{"num_hidden_layers": 20, "hidden_size": 160, "num_attention_heads": 5, "num_key_value_heads": 5, "head_dim": 32, "intermediate_size": 640, "vocab_size": 4096, "hidden_act": "tanh_gelu", "norm": "layernorm", "norm_place": "pre", "norm_eps": 1e-05, "positions": "learned", "qk_norm": false, "attn_scale": 0.177, "bias": "none", "tie_word_embeddings": true, "parallel_block": false, "init": "normal", "init_std_qkv": 0.0586, "init_std_o": 0.00926, "init_std_up": 0.0586, "init_std_down": 0.00463, "optimizer": "adamw", "learning_rate": 0.00225, "lr_mult_qkv": 0.5, "lr_mult_o": 1.66, "beta1": 0.95, "beta2": 0.98, "lr_head": 0.00609, "max_grad_norm": 2.0, "warmup_steps": 382, "schedule": "wsd", "decay_fraction": 1.0, "decay_shape": "linear", "final_lr_fraction": 0.05, "batch_tokens": 16384, "max_seq_len": 256, "doc_mask": false, "train_tokens": 115900000, "max_steps": 7074, "dataset": "wikipedia_en"}
Each number is 500 + 50 x the weight over its row's rms, rounded and kept within 0 to 999. Layers, rows and columns count from 0. Numbers have three digits each. The size before them is the row's rms in percent of the matrix's.

# up: layer 2 MLP up, 640x160, rms 0.0924, rows 483-525, columns 0-159
# down: layer 2 MLP down (transposed), 640x160, rms 0.0637, rows 483-524, columns 0-159
up483 084:577454552535506441555491452499522505488496572495512462506564538507573495500497491487514542491512493520556495557499542418466429431484529437430515453523532531470510463492475511548477504499490551518612537454598373481372562542457483576496515569458551425511536592448510476509429569540540588525497446408565466385509530506437561447509509511510528533446434488518535368552395571475453402480429545552460452467438588536550482503504505471470425455559617566459502507481464529528574418474491573
down483 082:478490535451466537427458547521504483524493509486462654534470468476455604489473493531446544530506525494431469431473454536486497435508479578508529507459478532412534471527542467476480484503528547566493440463424602460464513434547529453489509465474514476441524396540466576464508524424489453500435492474450564575641549497524496499588467481482441522563454566530536541541576425434525465465447542618497612496499450523445454445499504456576601482556503368467465493509550448463473581587473628
up484 094:512475498432513538421442513526507513472465465597513459476469565455498507516541508469503627469555473484487481537478513426511486524465556474451501548553558599473433421395525476509487449502554458466618442469479510472458482530504520445482592497580589561483511474429560544531489557456549493518504519589447469509594547462450458581422570500488448609399558534412482449447562556553579491567471425458555483425504465534435520463552495435485412565452571623527562448453521446526554536510502527
down484 101:499498579505497561486473521539536560556502422499442470488505474501372552587512594571510531564492491557478433541473541509510474565488421514454511560472466503528470529535510464510411478449545532551468429575481486551508519539467464558361390513508498559468511527465373424535402414525572516470494489560530644413534483472424464519499554491466461443528418541487520564510418567499568512454496552459515556437591517495466600479548518534464572436511409476454468544525550496551460553429496459
up485 126:489405503442578493493474532492516405543526534560576485549423485562564505519532368386500493523473463427524380546550563520559522484514568533505505500545482524548464463528462615413410554425498432451475476492521480545507527473545536556446558603566568470471519568503508491523553430503559608485417425496428597379454437491449481512503459558472528458483507554502429528461510498446524474472523448486578531509542496467495551381442540493548504515473397504520544507428510520491448493432457457
down485 119:528505542490508550593567486615450549476560528539545515528462434588525528433532590437500531518469512474566532493546515434536408475472555465470496528560362447470477572520514468480504486485601399461548475470544650488522446536560490516507432496497462445509424514517539488492524484517508616557538513488498500452571425377505454553389470419426513432439550496459481504515530443465502557581498442419438476450554500560460517449485478584497549516464501526530511518464550488560503480352476494
up486 113:598465505388520445501487589517492545441501500557557468502566590512502524469563432425528558454527483470460389434455578494515539495571540587550521460526510579500390421548535592491458371516465475434498395538482465455504540500529522493503453560525494574458497447462533465527571502490539512556411491573420531473349508506391503562469546475488432530475503547468472437448461527490461566584564443500498424489412538511486465501498467423548478585492556571473476469480502534493574467514501523
down486 115:461522497517526501494587433516538508595520481486595496456523451468404540548472453489481522508511552633638488439596550628475523526512487484497486508450456451451409476466559525455444484495548579532445538446455514516524484493499451515440547491493550488542458500435548438519474524538566510519565535476444350452576460619471504440576475437514443536461532431464453508585467526568461393433529488493472470468529512522520429513540613553482423456526519537477559443468494502587523484487420420
up487 075:573364463453551500471453551457528528424536513486481441560484456592579487464468426369562548513451488464464484517531519405607485521526503566530469459596605584459468444589484504449411495532553504439550527502481544498602458512508414485533496578419539486444504470529506538512527535514567506446537493501466562459530503518425454529528452452533530490470501606409511397402385558436511525463471540420480494567424546501460518495492452450513487541520499545416452454435528477549498516470543525
down487 088:497392541451583515436455558500560435457562558554543402612496557526546466555458477432517462526431495408502451450454558385556463540535511499507549515599575531566470429497481623461475461488527534438506460502507468537537431581506429550508527485490520523470487527528543506446523575629516504472413417474529485626477472483491376496472471479452418462518504522434465574439453475558516433507462504398526553504464496483500559495435537526543479558508462568452430523493505446570562494502492465
up488 093:469538516484538526494493570558442466382417538503497469493498512500491445467457410435519462378526548472442481459464520434548544516457528517608556531518526575494443488533540529483443407522512478366452522510459466601479533500453540491457493479449572579526507474536658442486489440603508520532472512458485490439485526539474499514419575467380556480506541525514406412419452493495511550490426466492500472552439537592507577524492373464476440583514509561522536538433493567501486531525575485
down488 075:463461492475500511530521573507503491515483512429425512434498413495501482501473517426478535500555440388488566448389417443569547516622426439488485501732587481504497542417540510396417490490438531461531503548480514414475458566471445450488457463463505475452593522502548600445494538542431468447455468539507486537475511480479473549518441516491553486504509528470535492484508459542559573524582516387514514510471487511548491531442417560529558445533440503510531619509472534549521467527475571
up489 136:535405490533477426466512585531591483483542543568564483538507501553600562457620466483558536470472474458461456502478555490468549577513551520543521483494442596543515425469426552498516488571472439404454439521471446586473548556599511548474450565592513466446463570486493459564453490530599527519433511530467553561516474521491518461501448540464508463417560526471493519511510499435547436538496505505504480438417488467504471372453485459544404626530466555571496452504485454573456421422415442
down489 123:573429448525504481605530585466515520497575515553511514550504478571538508518509484509505492497542501525490462513470472605436531511466516486547561447201304500512614541534479544513491515455481461415492449504507505563485556541591553530489532504532536509457542528523490461507480471486581511498455463486427450537543437530515479440547456551523392504473539515425448534455472492445494508492527451547562472442503563451485496515506497463526472534518514537549465445434469536533466438426460517
up490 080:563432558515536568463429553509565477452511532498517452516459540546500544463492454434389616433510494436589493503544579432545464488552513539497526493506582533475471485539468524403416442512538477438542483506531490505556409532530494574511493585524434500513465452481538504594506475523502488498441486531468513469519539526423446539566534472460554515507540508444472521303425455448529435480548493439579518543487552564521601362517525527502411454471521558503443495478494620504480619454484482
down490 096:570411611404527548475476499432546467459544531558516426514515521538596517497480451461495529475484510421534527461513491425554490518531448464542558565603625530524411443534484589441468483440544493454531491443534477557589400509506392597529539526471473490486516499494551444544508545537441561499404482502455502605437471493480385435481470485421517448444475494454487594479389471465579506510476467431520517510473549482533547502462509483475401494466449615513501566481555571549514494566495514
up491 096:489451531592501547483509504513411535489493468519493400613458552528529463559512449523409541438433511468413464379565538508512492453530593448452543487531551531473468465380479502459501455458507423521527504483446565407504494461571469492467528567556484439432507482468609453563539558481571509520517494566418512465549451512451477573511532485519518484412581519445521534474523489484521535561536457454546532462600482595395497415472470462473405539527503546609593549528590463476503473562436537
down491 090:540509491467573509514529505579494437479525516514430521493480518495479573496427453518577490565528498483509601561551529493443520517564473553441519575619434442463481574565486479480471502413465492500540463504504571490437492486605444459498549518525471526523491591418416429459463436516514529587516440454461499558540590501509473544443512514462568519518464471495493502482485514552510538457611564466382529439543438484391379499519472484444470471520379475538495502650572443547474450522564388
up492 110:511439514361494505520466574527542507463437538546587443562466542506547497508578425498491514519502509469454357403482576410521541534535515547537597456512544559576423474445484520456404458432537443402492397473570425562495508483479484526450518516537495531510531498451568530529496443622508545513522467420426532509479524487476446516476497522472557519453533527574508422393466529494553598481397463528488570504386506512513456438519400503551463565498495599477470523456484512452479494444512493
down492 106:525493417511491415556436537520538496470509447444565473570489483544502513490420609394552479549514478563536501581535542393466487458440470536472581421620580560534470455486477541548502467505471416441493487401378462573396469490480386502544481483433574525475446532457481495524493511608599515586441514557510512597566486514542499483520532507573448572482458494473404558478520409471536500519478504502587504397465493550521484439438542519518438539469458535460480478518503447527519542524481537
up493 096:523529508459500528452465562451449432509415505543603502483546546517444562514610464477488463465510511509495565462516481509494480543502535447486510528523545432476512491455485602368483487499459480396536454544573411412510511444378466527472444486463517415473467545558611536466562494504582593518430424460573498477514509547439503460478537511467619522530388450562556464404464434469487504485507541506569555514513533470491489515443518586550528467471386523547576513403494599451534479450437489
down493 093:444480441486505526489498474446498462565442571492531584481525538522397540494500433576515425503495481522511443486549511560436410530432553515498522559631470553539584498453502527544586510503526494461461493525568574618546532447545519506526429494498395452435463470486505505560377545464547486445460555420555456564482484359503477472504506482588351559544483533440466475460537539543569398545499527472464551457506496507371488561484581460469505539499554525547526435497503442520532438502537523
up494 094:544498445505494519456466578473493533509460512477537418505547509530550455509563515510487569578499496451539530552459437455574507519487468408485538498467546442489521512400500474491459536534499436537565461490509502446571494458523518508484497526503458545484374583578574536618460516484535622511487516468430490548544489467493580521516527638515462543446446430377499518427485511442500602510597520417498592454431545471552652478401464492556498526514442560491469553452595550471524525524411468
down494 096:537517379547475476407579414462472544523448615505508510471495515475489606491515420465405609531493522606458487563575542479500464412465467459488479609569455493461563544432447477463548498510538518515492444584504526550543528528506542437572461349448574552565443487519435538457505504537564487411543505478471521441456498534558482454496553476539474506560495428492526545502475441580440499465515500527441442528462596496583518479560531428437584529414557540431523479555482455502489512523543490
up495 069:568467570444488552481449577513612532459498467499507493509431499618599531444516476384453486446465482476495412472482600432500424481522485549504550416547537607512455374478439514499442448542534496409564503452614550480571447418520430595585521509505514519548529492551473467481422499539497564445465482515543589469445521507466515468487450522460538463469554567435520502473424569486497512464532466483531549518453510477529531403491595588559452534449515496471500442537525528507474596432439504
down495 098:528385536440557529502436515454542474479560550571553406526481535623559531448441446517474505492410531400501497510502556409574480578491445505504559527648659520521434446546481568456459470499550484465514455529539482551578370511544409577468488479501483492469500531537519484522511467576496573469437471519475496519492517496457436493455501471458512446449525495482475529517385522439572435528520441411520524489483542496464559491494526464495398552485446608482421558482547518577510525539452500
up496 091:572453523485563512458422532489503344491465477527594426523473500591531523523507457384513445430426481465490502494541529421526479594436466471529547469558571504569499460565435550516366491451488494473465492470504489478537561462572504520498549533408471475460551465579546426610533523508578572477476456433485613520484530484410455476523507583454506454448555521485432529461481565482486448416534560503561514556499536496479549436443400463534424492504454568468418474499507597459476513442523490
down496 108:585496504474631504436406595525535426449517500587525472544578539459567569490409398553512537553486521502499471403423535445478485531484519535451565508578550470470483484529541526477355479485513516466536538498497504562570456544448462495476602476457564482493468499477466374514605492524437525521423473557565481465504506502537382429469546596473437447452511478441474483463437558468520413475518543502455513524474484425526467530520489499501409543452441509554419607539531569528531462531518494
up497 098:548498448428594461548549552478535498499567563558521516483499476570497592495563454542560572364463483421461442514502554485474542504505554497572557420527529546486482453522421570528491446532522541489486539505525442535481490613544451477541553548492507414460516420568454450522471570579501513609442457458453513600411442478556534509427426472406572480411511590373479542475461460487500458430480483525495486496456536498461411407525490512555451542472511570521521499446440446510456562473452442
down497 107:495411447420522528541523495549522490464569586438476496538495468656635462508531500574474460496455476574459538527522487582510528452416568562483624539396454468470568488448441523493497477491400497420441510484451476492495586519476507526503419550475454572479486431488453518477484527538550482519451507476492517641510428489498615450530536459466513453439519460568374538396543488520468527446526544524465508460532581486582470491525499493491438546510434612495545477451513450548501534474527459
up498 087:559443521375608555431464500486550476428414524544551429531478609560539467488470509510501539462515520485520357466482629448588478542483502512541485443567522513513420422483473552415438440464573507431493450493509542547556454536524495560464518496511479514482451453551601482444536458496532621541470477505458562481469455498516342573490490520522531482475501574509453520421497504516510532402521554434463549491503541524430592515447444491573498560514437550498440516478596527522457568483490487
down498 095:504455543448541528498388575486501500425520455430547413495531532477549501512505354402509562433458529406469482506486454393524469480497463532497544420596542497518444496478482589433489412540501462512533461497550495532537474535482501574617534486440484439451457469465597495470537424547532544444491522506501510537463569492543537540533526552419460426507479627559479509488466614594535509498434474490608536504437465501464438462515471547527438521472482581631423477526516552537489544495439521
up499 097:468379527394567466489441552570418491475492599513558429485483517552477562514543438512485482537512518470493495492514556520465515531519515508472598487526543521537440465468457547460464528507412502539549364577541467510509510464516426496442584571515502528508579528432566532512503546499573478569478512583432485454564493612413522529536543483515439498465442457468458509464550448533540483535415551463455427481553527667442474502548537386444541473553458463453589545506570481501530490560424418
down499 100:459583480485450551517493454508536457502561406474470542426570487461515562505481519443473538529484576572517503509427504536493442474432445505483398547492405418557539541524516513525558486569562444463403522510424453447459542491478501546477571487607407460589489493540501440541512528456483403484498482564542485486469516532548545567438415511600486556494503461482484470525428461640496448526591442471563444570465455507524507487373482514485613509533609544518522418538451532532541481411473452
up500 118:603399471495485507482390591500479522508482538531525471577517479554549465555614370524501551565477477400438530550499531500456538586451525502553537480512511487521490502446444526431368448470466432483456406518533398570489514569476540520409637525602539513513480534591539477517476503538497579473459451512455495522541462433489476571502438531438473497555523512538526528369459456460529426481494501419458541527451487502510545511497442536616490586498464541516523457471475490512490498446419451
down500 109:438539573492507542663535556551522531406598494516525469554500572442477482449451471429473516506588509440399438447579537463429480383500598463486503540368410465545567468505520444511505506610465490479514481454522487538504479426568496501550491483493520494537429541573506492480512405553473503466527473546515548468526432573490490499498526538596478446464485531536436536504397560529508466471506482529489453539442592452499380566489429550462577584585557556508491483521515486503468477494459441
up501 063:526497450519514506497511582511537512436467456546493434522537545547545549496387456493522487494345513472457537502551561453532389503521521528490482489568580571523494454499411484479540583528512459425500493508488587567542425480486455504514454551471534444490486577570544490455506469556458524498500491435491542635443435456475469574534481377573593470484483533500537489459507522444479532602442395498542547479560527502495614490436461403507433586535496509416501504392597466509440584499477505
down501 069:522442527498490568502487486495469526509535537480565401509526517524565485548397452482503500519469530412437527453484533435544492549481480491564532475871573535561473503554454539491498516474538423501541458464498503585519390483521405479565475513428507452481486501575516534487503428488517559494445498504480466497536491502541463520471428490452486447506498484496480493507423532467501499493529479350500513466526507548473554486445527504553485453461456551518449540481489492489437548480502509
up502 109:528482528426502461530468514529520502552523472622578464472507630501468522525521400382476554504525482467514441503499518478469539555525487530488589448525508543520435345369509531548493414495535424470525367511478481543509489525494520504453558539484526552484571562438528423571483528524583558597504500473417589531487577502505473587471484570445522421427463498485510427437513500522527564530437503479415522491610519470482558435475447423569458579515517523531551493511456417510488535450481488
down502 113:578475535321546500551560515497439510526479477518547473530481431460470588564538543560507542496479484557517540487496485528480482537507458541508478582484509429569418441555546425500485607502528519515499482474461530494484580502506429556455527468433568517560555413430418493549586567480499482458473648400462511605520506542528542555534435542545501452472571490430487463373478437595460463450558543425446485520549480491493470418468505481541543481409456501459510552513469467443504442486595485
up503 099:544514538441535433448457576469538524518564561542492489489473526490554567508517418344571565449521547514475543536512483543464586561429450613648490471541511483462515496427483596474388461514475520496514459476467515595510508623535496508540586505426546605469532413479443432578458462561515502548383487509445443471538535481512537513452427497552471515547450507384488498400514524466553506492428445531448511539489515476442501434475463521514458475458515492531562486505473433526474572510441461
down503 103:490533515412493527551462495492493512493502502508586466585435451321592533573493385539459545473532491560416541479508581546427480492423427460454491516519499475505616567465518423603534530520462499499500490510496479530560558585467561583500484438529480518550431466545471510595561496486553417439489526398470493543538570491530470462529496507546418517501534507452528494518543450612433538519480471410475436561594430467495511470464510507500504515379541583429462478482519471406491486473508554
up504 116:591501449503494480517498547533581478504546480549548478515372532561540456425559478579416531410480435363459452520471537470530509571497467469587514476537522497598511411541444548527471463523554452512470482522542478557507525543563548484467564543549481462440399486526539456576510400516524554478449409515485584499459461460506510522433474575430472473503566523555489495500454523441537510485601506464623539469407481439509498384442489505592479595449485562537377493495478548525534501449495471
down504 108:477501466432403446547534620535538495471521390495504441559529535603565483608503438472504494471488547462520463479504510464526549491467604488512500460412419492585480436500427521493538528519517429482478455442498450598418568422523520472544531499515543543369529539494500510539394417474600550524485415528461480477580557442481438597548415557495470453555511410528441517482504528429527475497572542575583482458533505463491441433506535533477494569480456527534484540539548609512456490455543497
up505 099:485402578468527428476452467535476473509440426522497463564572510562533464511450514419535490493458567527570421456510480392516477466522620570492559454539556534459393509489543508488508441438488513495509511500469574457453534458496522468550493608460437519545520571446477515416543533490496493527510452450505491471458446529505561454516560472552507483464455535504349459488485515598464432437479423574448417522539602491571543542606552554423479456438575527372514498415546448492544529556479525
down505 110:564554430503525540516457493452516519517504396528495595480512461494446590536547436602503541615546482532368530573521521558498510441574451502512483490514409435540582456582516471496555471491515543486549474474427448533610401530508518479585494497522578497461502471466497524537504412436536423526453580435505444559517605552551446500521490504540523505527406486478573444455422521452527509568506535500449497490466488561421474431472491474511515568560451351527490473603503451450431484447504475
up506 104:554416571445608568452493431478510516447472458541471498511484521511515491580427465443479488503422510409512525533459549489461451588511492508490492518506486478583474455562491530544416453470543451523559466479474499485554474430615526476483600507457562567456545419563499569540566490471567505504446515536409542435464537463505444471530482526533411558545513517437548523477461567499532497580505369435462487659546519469499471500585545552497435540493442614389489413506490508449491483512388497
down506 107:447521511583441508515484509537449418461582512358532613505434450451449465431520540492479536597531535492466499496411540463534495483489462510502580549572551493419562474435453442478485411532589516566510504375451513476531527430498538400490493541408555459500524606386544499474537478533513429416508512526554494602450467499545533400562513431485504563521576505533548490555556510538454518627457530446531517549511428450562574463494563525526504474502465568502486461494424492504471483477515533
up507 106:546485517433470425535387576424503482511462473609580431485498520438447535462565506373545508533511448521521558424501561481455455511497529564451453470550638467521452525540550503441395439494527449484501511463546515562547501508489470512385469487436439539530501490446505489549601562499591524509469558518490503484504498492383437553539443514453522535566452500538409494498443451502425442535408550532480421487482622587494450479535504524623497510486427506416427483514483468524462476533541490
down507 111:446495509533481452450509523495576534503547536483477555417492538474444399533473494521517563447534525545412493369330481455518426443536531590463491434542483500479530436537499503443505437520463480603459544574541501541615472451462468597545531550416521432459482527444522588511531444489494514532590507544466558504528414530400531439466467504625473519478537474549449574420488532562408443465522470557502568526484527562497527484558493485539447459500436502497506571440463578498449529570551519
up508 101:534490594505583419536471505544549465490514509500555477446488534493495524621512485458629563491416466482493405546490511510524537476538537547513478484515499568476519474461466544513488487469467545493536420513574420431451550567469494504444567610504540518480501465443494492570542554486461519577407485484477640438399488549412507449524472571491505453370545492475501449499434429533445506436518480567448416471465570468533432484507515356537433510410558562429475511498431557511574471481493547
down508 080:548453486509379512465511355472463510481491571492507506488478466493552500459545378539527499566529529521453574522477536452464501482541497423505528457633511420476468593567548516466530604508576457598552431454474575478505432520518482460419537568569452504504508517418516504598482456463379441484586467443458506520558578513509536550405497488465483569493513523526463456529507503443548525459553510429468510530526482533459450391539584535549473418585507472479491520511577482528453472389554457
up509 126:580434595380541441462482445507477490458406546506483453584510534520515546550553538487533478542495515355515518523513492494499498559455509489464505473505505546598511493454496603484514521527479511434523471554572385467480526568583493543389449490501488385473478566556519456396589417528543505523503489477485549520465444468503475491520519493528509601534412604377474406450482528529562523473425544403463450611533513506531509532531516540542467587509490514513476510542511482590538500421427492
down509 104:516517615499462542482442495552524521526508480551472431610501531571535423484526446463481533478468446517426501447472526440561476519600542650540468618526493452486519555539534574435420437458470536528490505515556524414527496465483450557482499514618449523550460492375494534507397444462518406461527532581605500517488595466503497497586488480483425463494487565450516483364480556569491502399502465434458506511475534505451561447509492498483426503488535536552525483444532464592467457441497446
up510 128:582498427570474473513454542421501490457487448496618480573447575563486535473548448479522546445488449445432531506445495462581546511381533498505634528510552602493476429451476526438481415502591473459499542506449498451470527475493546501517509528447536391508421533487505492585476569652470600508465471509494464496541538483480454520457559497477523461404488479546485461445437509508448414499534531454533489503475475488512602459483405524566395518508564616492515557445530510583545561509451458
down510 099:530484530452626473428525521429485463508467579438622512578489506485426530588512475471520457497490530422448524499508528457485529476573484476453384632537532510416458545591513526462553503530516521610525487521511499503480534461500471494432521457503540512477473492439486527511515539454443540481522508477470535418534467533544549470594516544601463405500433513495424498508474458432564418442435400470473435573548496519545466549350515515443493451616572521522522602561531471507439481553432528
up511 114:604471531446493378460494472517577480482451598582487502558488507502480531609540538548474521489474430416530533580478557537566460617502454459554493511515456531605527482437491489451491516503558523504497403428485406493437509550563533532499559504405445462420449432520562449524507495450484479554509428498520529473462501503525436583453520474532509575515519655476502477472441541553548586507491504431450486561537464477483482497507461561521492637519487621551414454527504561496584502430493518
down511 086:496569473489479461560573614439530488517562512566492549473431429500534616477474491434391503523498532404483532388456558526552512595467464507473463483579524487510560468550500606454519506448425410545506542577514520513496578404472497492476489514567442491450486525582418501484525538517459454529460481559506516514522572537537611501510480483408485540556433494533379461510553437480419521460451534556514481474482475401545481455471523437515564501497524519436500563442565575444406460475614493
up512 107:497478652442555498497501525523477463524473536448538487530464593547458492573479465439582491523525514400565537501604442520468557492420515449448589526504517446580450476448492519448475426444533518491520344542531492607451501480554505526455584485506540544465560582498530533411581517517543488549540480522496545536553399448457504566488458491531447501488471489469492510431504466481538543430399494469430491506593580580405490411534489553528476518479543500549568519483500451536427523569432606
down512 112:533531511479524607533440546567551484509521442480454504496516476507508509576405515522550488582470484502462609521467443620464496502427531445467494526541474435491423543455393543515547468526450459494488457593521383520505539469461458583437579520555463570567442464524509552484557501464542434544455467448516527422592498469444529447503499489541509540477548517418524441652491483600533435516531564536435499467451511417522456472408456506466594550467493512496462491481518434417535486483580376
up513 092:509435581468534456464414548442508491500499475485490459554448550500521568550446528483440548436457518501563431548550505459513496583534465514548565415576579513594454469440496578489454397477455430450518449489566486582506591501558488564484545538445505486431452473544558441455436482553549563539534357452442501445461482515508443465488517517537552510515443653496442414433365513527518534414500580508460485545509591515478507478497585544517471472469459603490415516515512533465478555511515494
down513 091:552472522486474472466399527475546444480482579444583457518530443437503490504504412521584475544493490429511504458475528450606483512437504566436606399627585516515523506444487611509384438514509475469510531451565473596541440588502523520491558528512452510521462525577515508465580428540475545490473537442542509493522495447528416515459484520587460443545491525525430529411531466518507517510417514442411516525437510457562469435517482567571433480510497487520455576553508524605415536420449592
up514 101:567510529471508515470493505510548509468438503557504500498456514506462470450579503447537496450481420543493504610416463444529477605489543473516451603519475574471514422501579504534489509536645590477580488429506425470472506523527477499499438453555506442504417429516526510550515510488478517514472542490569473409431584471514460479543562511471542594451397552410437409475448585503535501477601500488599506540467456390550526530516465527479486537450498641573536426452530523445580543464523426
down514 109:480506472401453491468488545491434543522470467499439510488513545552529519524438555495482519499487538496528417488486496503458486474430535554489553547543488429504487619493432448488521498502343463456464509636499487509378456477496466514451515558512513514441338500466438534488512473503577456488556529540522516563576395494515512452546483469448457527537573378518509686489611528535486545515451472508459605506474488509531564470582510516489467507528452410465505561485456590566487500572477557
up515 110:577479490402516506484415582551482485513455481522490404500523480479483592538549469465551536463522488497519404415506488465536582532522438540606522425547532634518463467408431566474444507550518466478579479527606471559547561583495477522571590536550468517511477543462546535472464394557495533547477505501369510509523379491484533430486524519582577489554464594394502394381516495449528520507449463459508522536421521458495452443492453504530523461531490518568502513467508495515528485467473433
down515 108:509489445500509509560507397444445501579519550404473454489407473433400536452495548523634428442525537554610504554519431612507490514569444468550619471501497477497522433493549522457478524527523508524490475570519467398460432514462593474408586500571397466502490504611447475520527464542422503548489532564434515455491554511468469481446493568501480524448443544569458484448457517482448417528468551496470511549486540548548524544534538550429488530525380576535457513527446425514472537562536474
up516 125:528413467492458444499458549408516405543517519506533437477521459529635506509490439514556545499407510482538487544501489462560564573491490511545587448526530559531488529478467611461406537544472421479522410522530467556471501500548528499463558569545553465506465548496538466530487397528553650503470471433462492442544490470521538561412501591454605502395472559480431485510508579417525454529433433474557460495517494440412601506459529418556449468488521526471532579509533426494514498506433423
down516 110:495592499528506540415509443595523569495508440573507574448471480491498510415583430463511498553398484541478473548574509469502485472406546444490402461539442511480463545536422506498468439555485491573431598511481562536437445528495456608435496505486559528558478503560573449486496436468457578522454587449494430468519539589536501563406429564503563505551522512491489457514445510452526480534528456419584539439529416408538503571572488433507528486520360442489528576487548494490462545547449524
up517 113:623489481470537516487462455462566491562397540518564475441471581541503438562648462480523550540435444428557497573434432496452463544448498488435450515474516436555530458493519515435466477522544523455531421537476426471515593471561530574447449496527546505476450537574522527583561527468478554501539508455506565568456586433517463612514488489534474484439389491443482471459454490539442564509565525435399510509543487477615605512496428486564481541480431532530477482540507463498525556478379509
down517 114:425548487555561582523530465375460449461433498503619532509548524622476593484426477472502448589472474539471514526460509503541547507465476484458405501563513485524566587428494490481408462484553539505525511566494488463425405439486535450520569542388517444496532467498459559440518512513407474566581526525572498471515566519474573572452500533496495568566473420463457420548501438474488531519511551548451431518454507460538517626505532415521571488413490459449389489455523549549496460551540501
up518 103:527524482453505497518521517474539451547563525430512488523476488486481460491425507425597602436489489421452421519473406534504585571457460573588540469534490578499504503478479641509508441553553423491526420533517485533440524545519527519555609515400542525476568495534453413538484472510526525519461410530416493527537493468523503471442434582444472521550488551511468462486433564452620421397452441451477521506508450441431619507509418532573498444473546499561516514555438460592480526472421487
down518 099:489556494555563593407531442504472502525495544413392527529432484543497549490487632506529470490495453470478562521475484463491436470472488468387428534447448519535616520508515332539520539535467506503538522461540475501555445508464521457567471406625481446517546504498534449491542550460543427468542470476621459571452501455421536493570509541523433447520481469459634530589550493532440566429540503563460524510469400546466488514509477532502506513495464552433496485529501487389555494508503588
up519 100:515461458409496514480472577492589455506423480614577427515452532551537539460561430452519555506469487513485494496598581449518516518564539526533507487547539540491432441458505479526410495546492494448428501544588505546511516566468513526507477580416544503497501599418558400520455505650506578513480506449466521489428509489490533525446508518472547570508472505577467385386497553492443472486500520505457467524497486522553575388515443498533435577512470624483478523453519392451430576420506489
down519 090:457468541506530444463520578471489432439472542534541468549520412498584471537445563420571497576551484532594502461508563418459411517431422517511570437556572533481471498503423508606565529488483456492505527413391507508560497575524423501564491467487493511463471594490537504528508561568517508528494524460450521664477473547525479461460503504614486425494448421507406564391498542435548419447472499426529495455608488489536541460511603505493391516504502532493503521533491463495432507538519499
up520 130:515385416534571487514396534459499439500413497457481414514554498597561584519507520447523515483476517480483499554473554438484482551510533608461592466558574527480510459507443537472346552465522469532608499511642454467521563684496480513430547552506493481511435503512498439551471487514589538566526516439480496424526556496384506501501539556492521546450429499425441412494555477556509445541494538486524477526518497533437484501566511466516424491548530515427487537519518491514493534527494410
down520 143:481496472580529568527540453421437545540526515546519461536559496533462504550533467417513497428483518550541479507406561438479451488521495548464636443588551572628396515356567495523521574479460517471448465537512455518549541521421444412480462501391510546572488519420564512509379521534539534467490474394472525443462585510544545411492558489478515536463465438471462484500558547563506467489529636509481422462448468526468472554542512520544428501531545524520528544468544443494503555526445473
up521 117:451477457462539520436459570510465469511444445453540480503409530537526495601451449399547481548502487499482516512515467544550534496465456539511518538521550554427470412539491553479408502518469433438569503433428553483401542474445519491492510530524521483484456515404576589523558501502537582529513467522465473452630597480389501554571548552379479481515437462476495452465572539491529450540502451448542519580542481552497545486406383394436500525552502511533546543397620504508516549540504440
down521 127:462507496566514525481546579583411543560555477480421555488424395512603432515544468504507570468505593597480527484470516501483449471438556452483459471563487519455517530607424486505599590505508464513547513531591481474537501605447466594436437541462506471574532469427566498512541436496526519518493503528470407421562470477528521551539503523440474460510474463501495503507480495463547467552589456461526485536521445545407469468453396564446366472634479434449568548471468511520478545443460514
up522 096:540451525428472471474448482446527487517538554603563491538527552541500569492542468483517478345403528431513461483498546458572518514475532496507519447549536587524478442482467554487481410568577445425483477550497551565549570482533415564548489501483560408444455461543509468453518428644551590509429453462512475399507518538525458436411443550493599501529481607565462439443402485504522438454513535470506480564471541531493601495511541556490458469449425552460475538512506479587486494455447521
down522 085:527526543451473546440469471463460504557520559479588492525522472420555512472484465531506534491390491463534494440505488497545490540570512531428527493702604520547499512531519600419422418558623473542494530509524439467475506437498594506528471507537502518496462515494456520446500434545532542394481516435547498425495423466603479495465499398482508459471431527591437486431573507483526476513405478409471517537440599480467523452537578586520481533484525526483451531595532520581495487480422449
up523 106:482496463494561467520414598505534457492525486553507432542492514509513585525533349366550577477506527441391512494489544519511541533512575583576538536526481525490471421481403578509441446540473458468484475481464542505511476513605473510486526556482464441473560431448508442610505515584586515531430469485408520572550485491425509504463482507523541435549546508434533503463526499447541555464498420438516536564432495520419443353419431538513478534478439480522553434437442476546517515516425453
down523 109:466501542473490537556449551509440523452564452468556441565482539420501484573472448513412474473557510557536484507527496571482506496516589473489487486397388446485469455490515452600471515466576473483489306519471441467520589534475595598443570468548485477562445463549504602528494503460547448480543530485414558516579501557529532404490457532628457399419532495587469588454519423577418500471513510517460435558523476494457520509493535518510522503506508489544538541559519481554472448454472473
up524 091:538506537437611511441461545465485430444504507540535434509479566533554525534507412459495448386444457495539388475542519442534520526461495531535544448622624569511407412558498497434448384538556486442590441415487518528615494484534465511528519542488435538420529466496544514508562472558544578456452424500518573487471499512515447441508515475498527465467500564482507407423494547484579487450507530410477565559487541498479517434459476480497415556431458605496467434488530528532493566499455445
down524 067:559422505491550496503397545558492418467556479537555495512592487507557500513510448496480598523465457433561483436439561430573452577528420396498565563624563496573463522521498536415397495521473477424470506497446547529504408549490366531514523425502507447501593468474564488458545510589488611492412426557515459486545547577528432480462518460430543409538516460491566538471501484466486476447555548446530543427500518461563489478440515511477423512573461535555462495506507446514523528544444524
up525 108:490387411506540443537442548432458404563505434545504435498454468547606478587519399352521455565456473515461507516487485475495539509431543609440502524520557547510525399546497499504421506467484481504555575500482581490486526448490482496486558572506534519492563526475562545578545484482512507482478500385416518440570595508426452509513477578426533474527418505481435450515514518524493376536529493450486520567519484554504479403533437504484442488536517510452570544402538411490448530541524423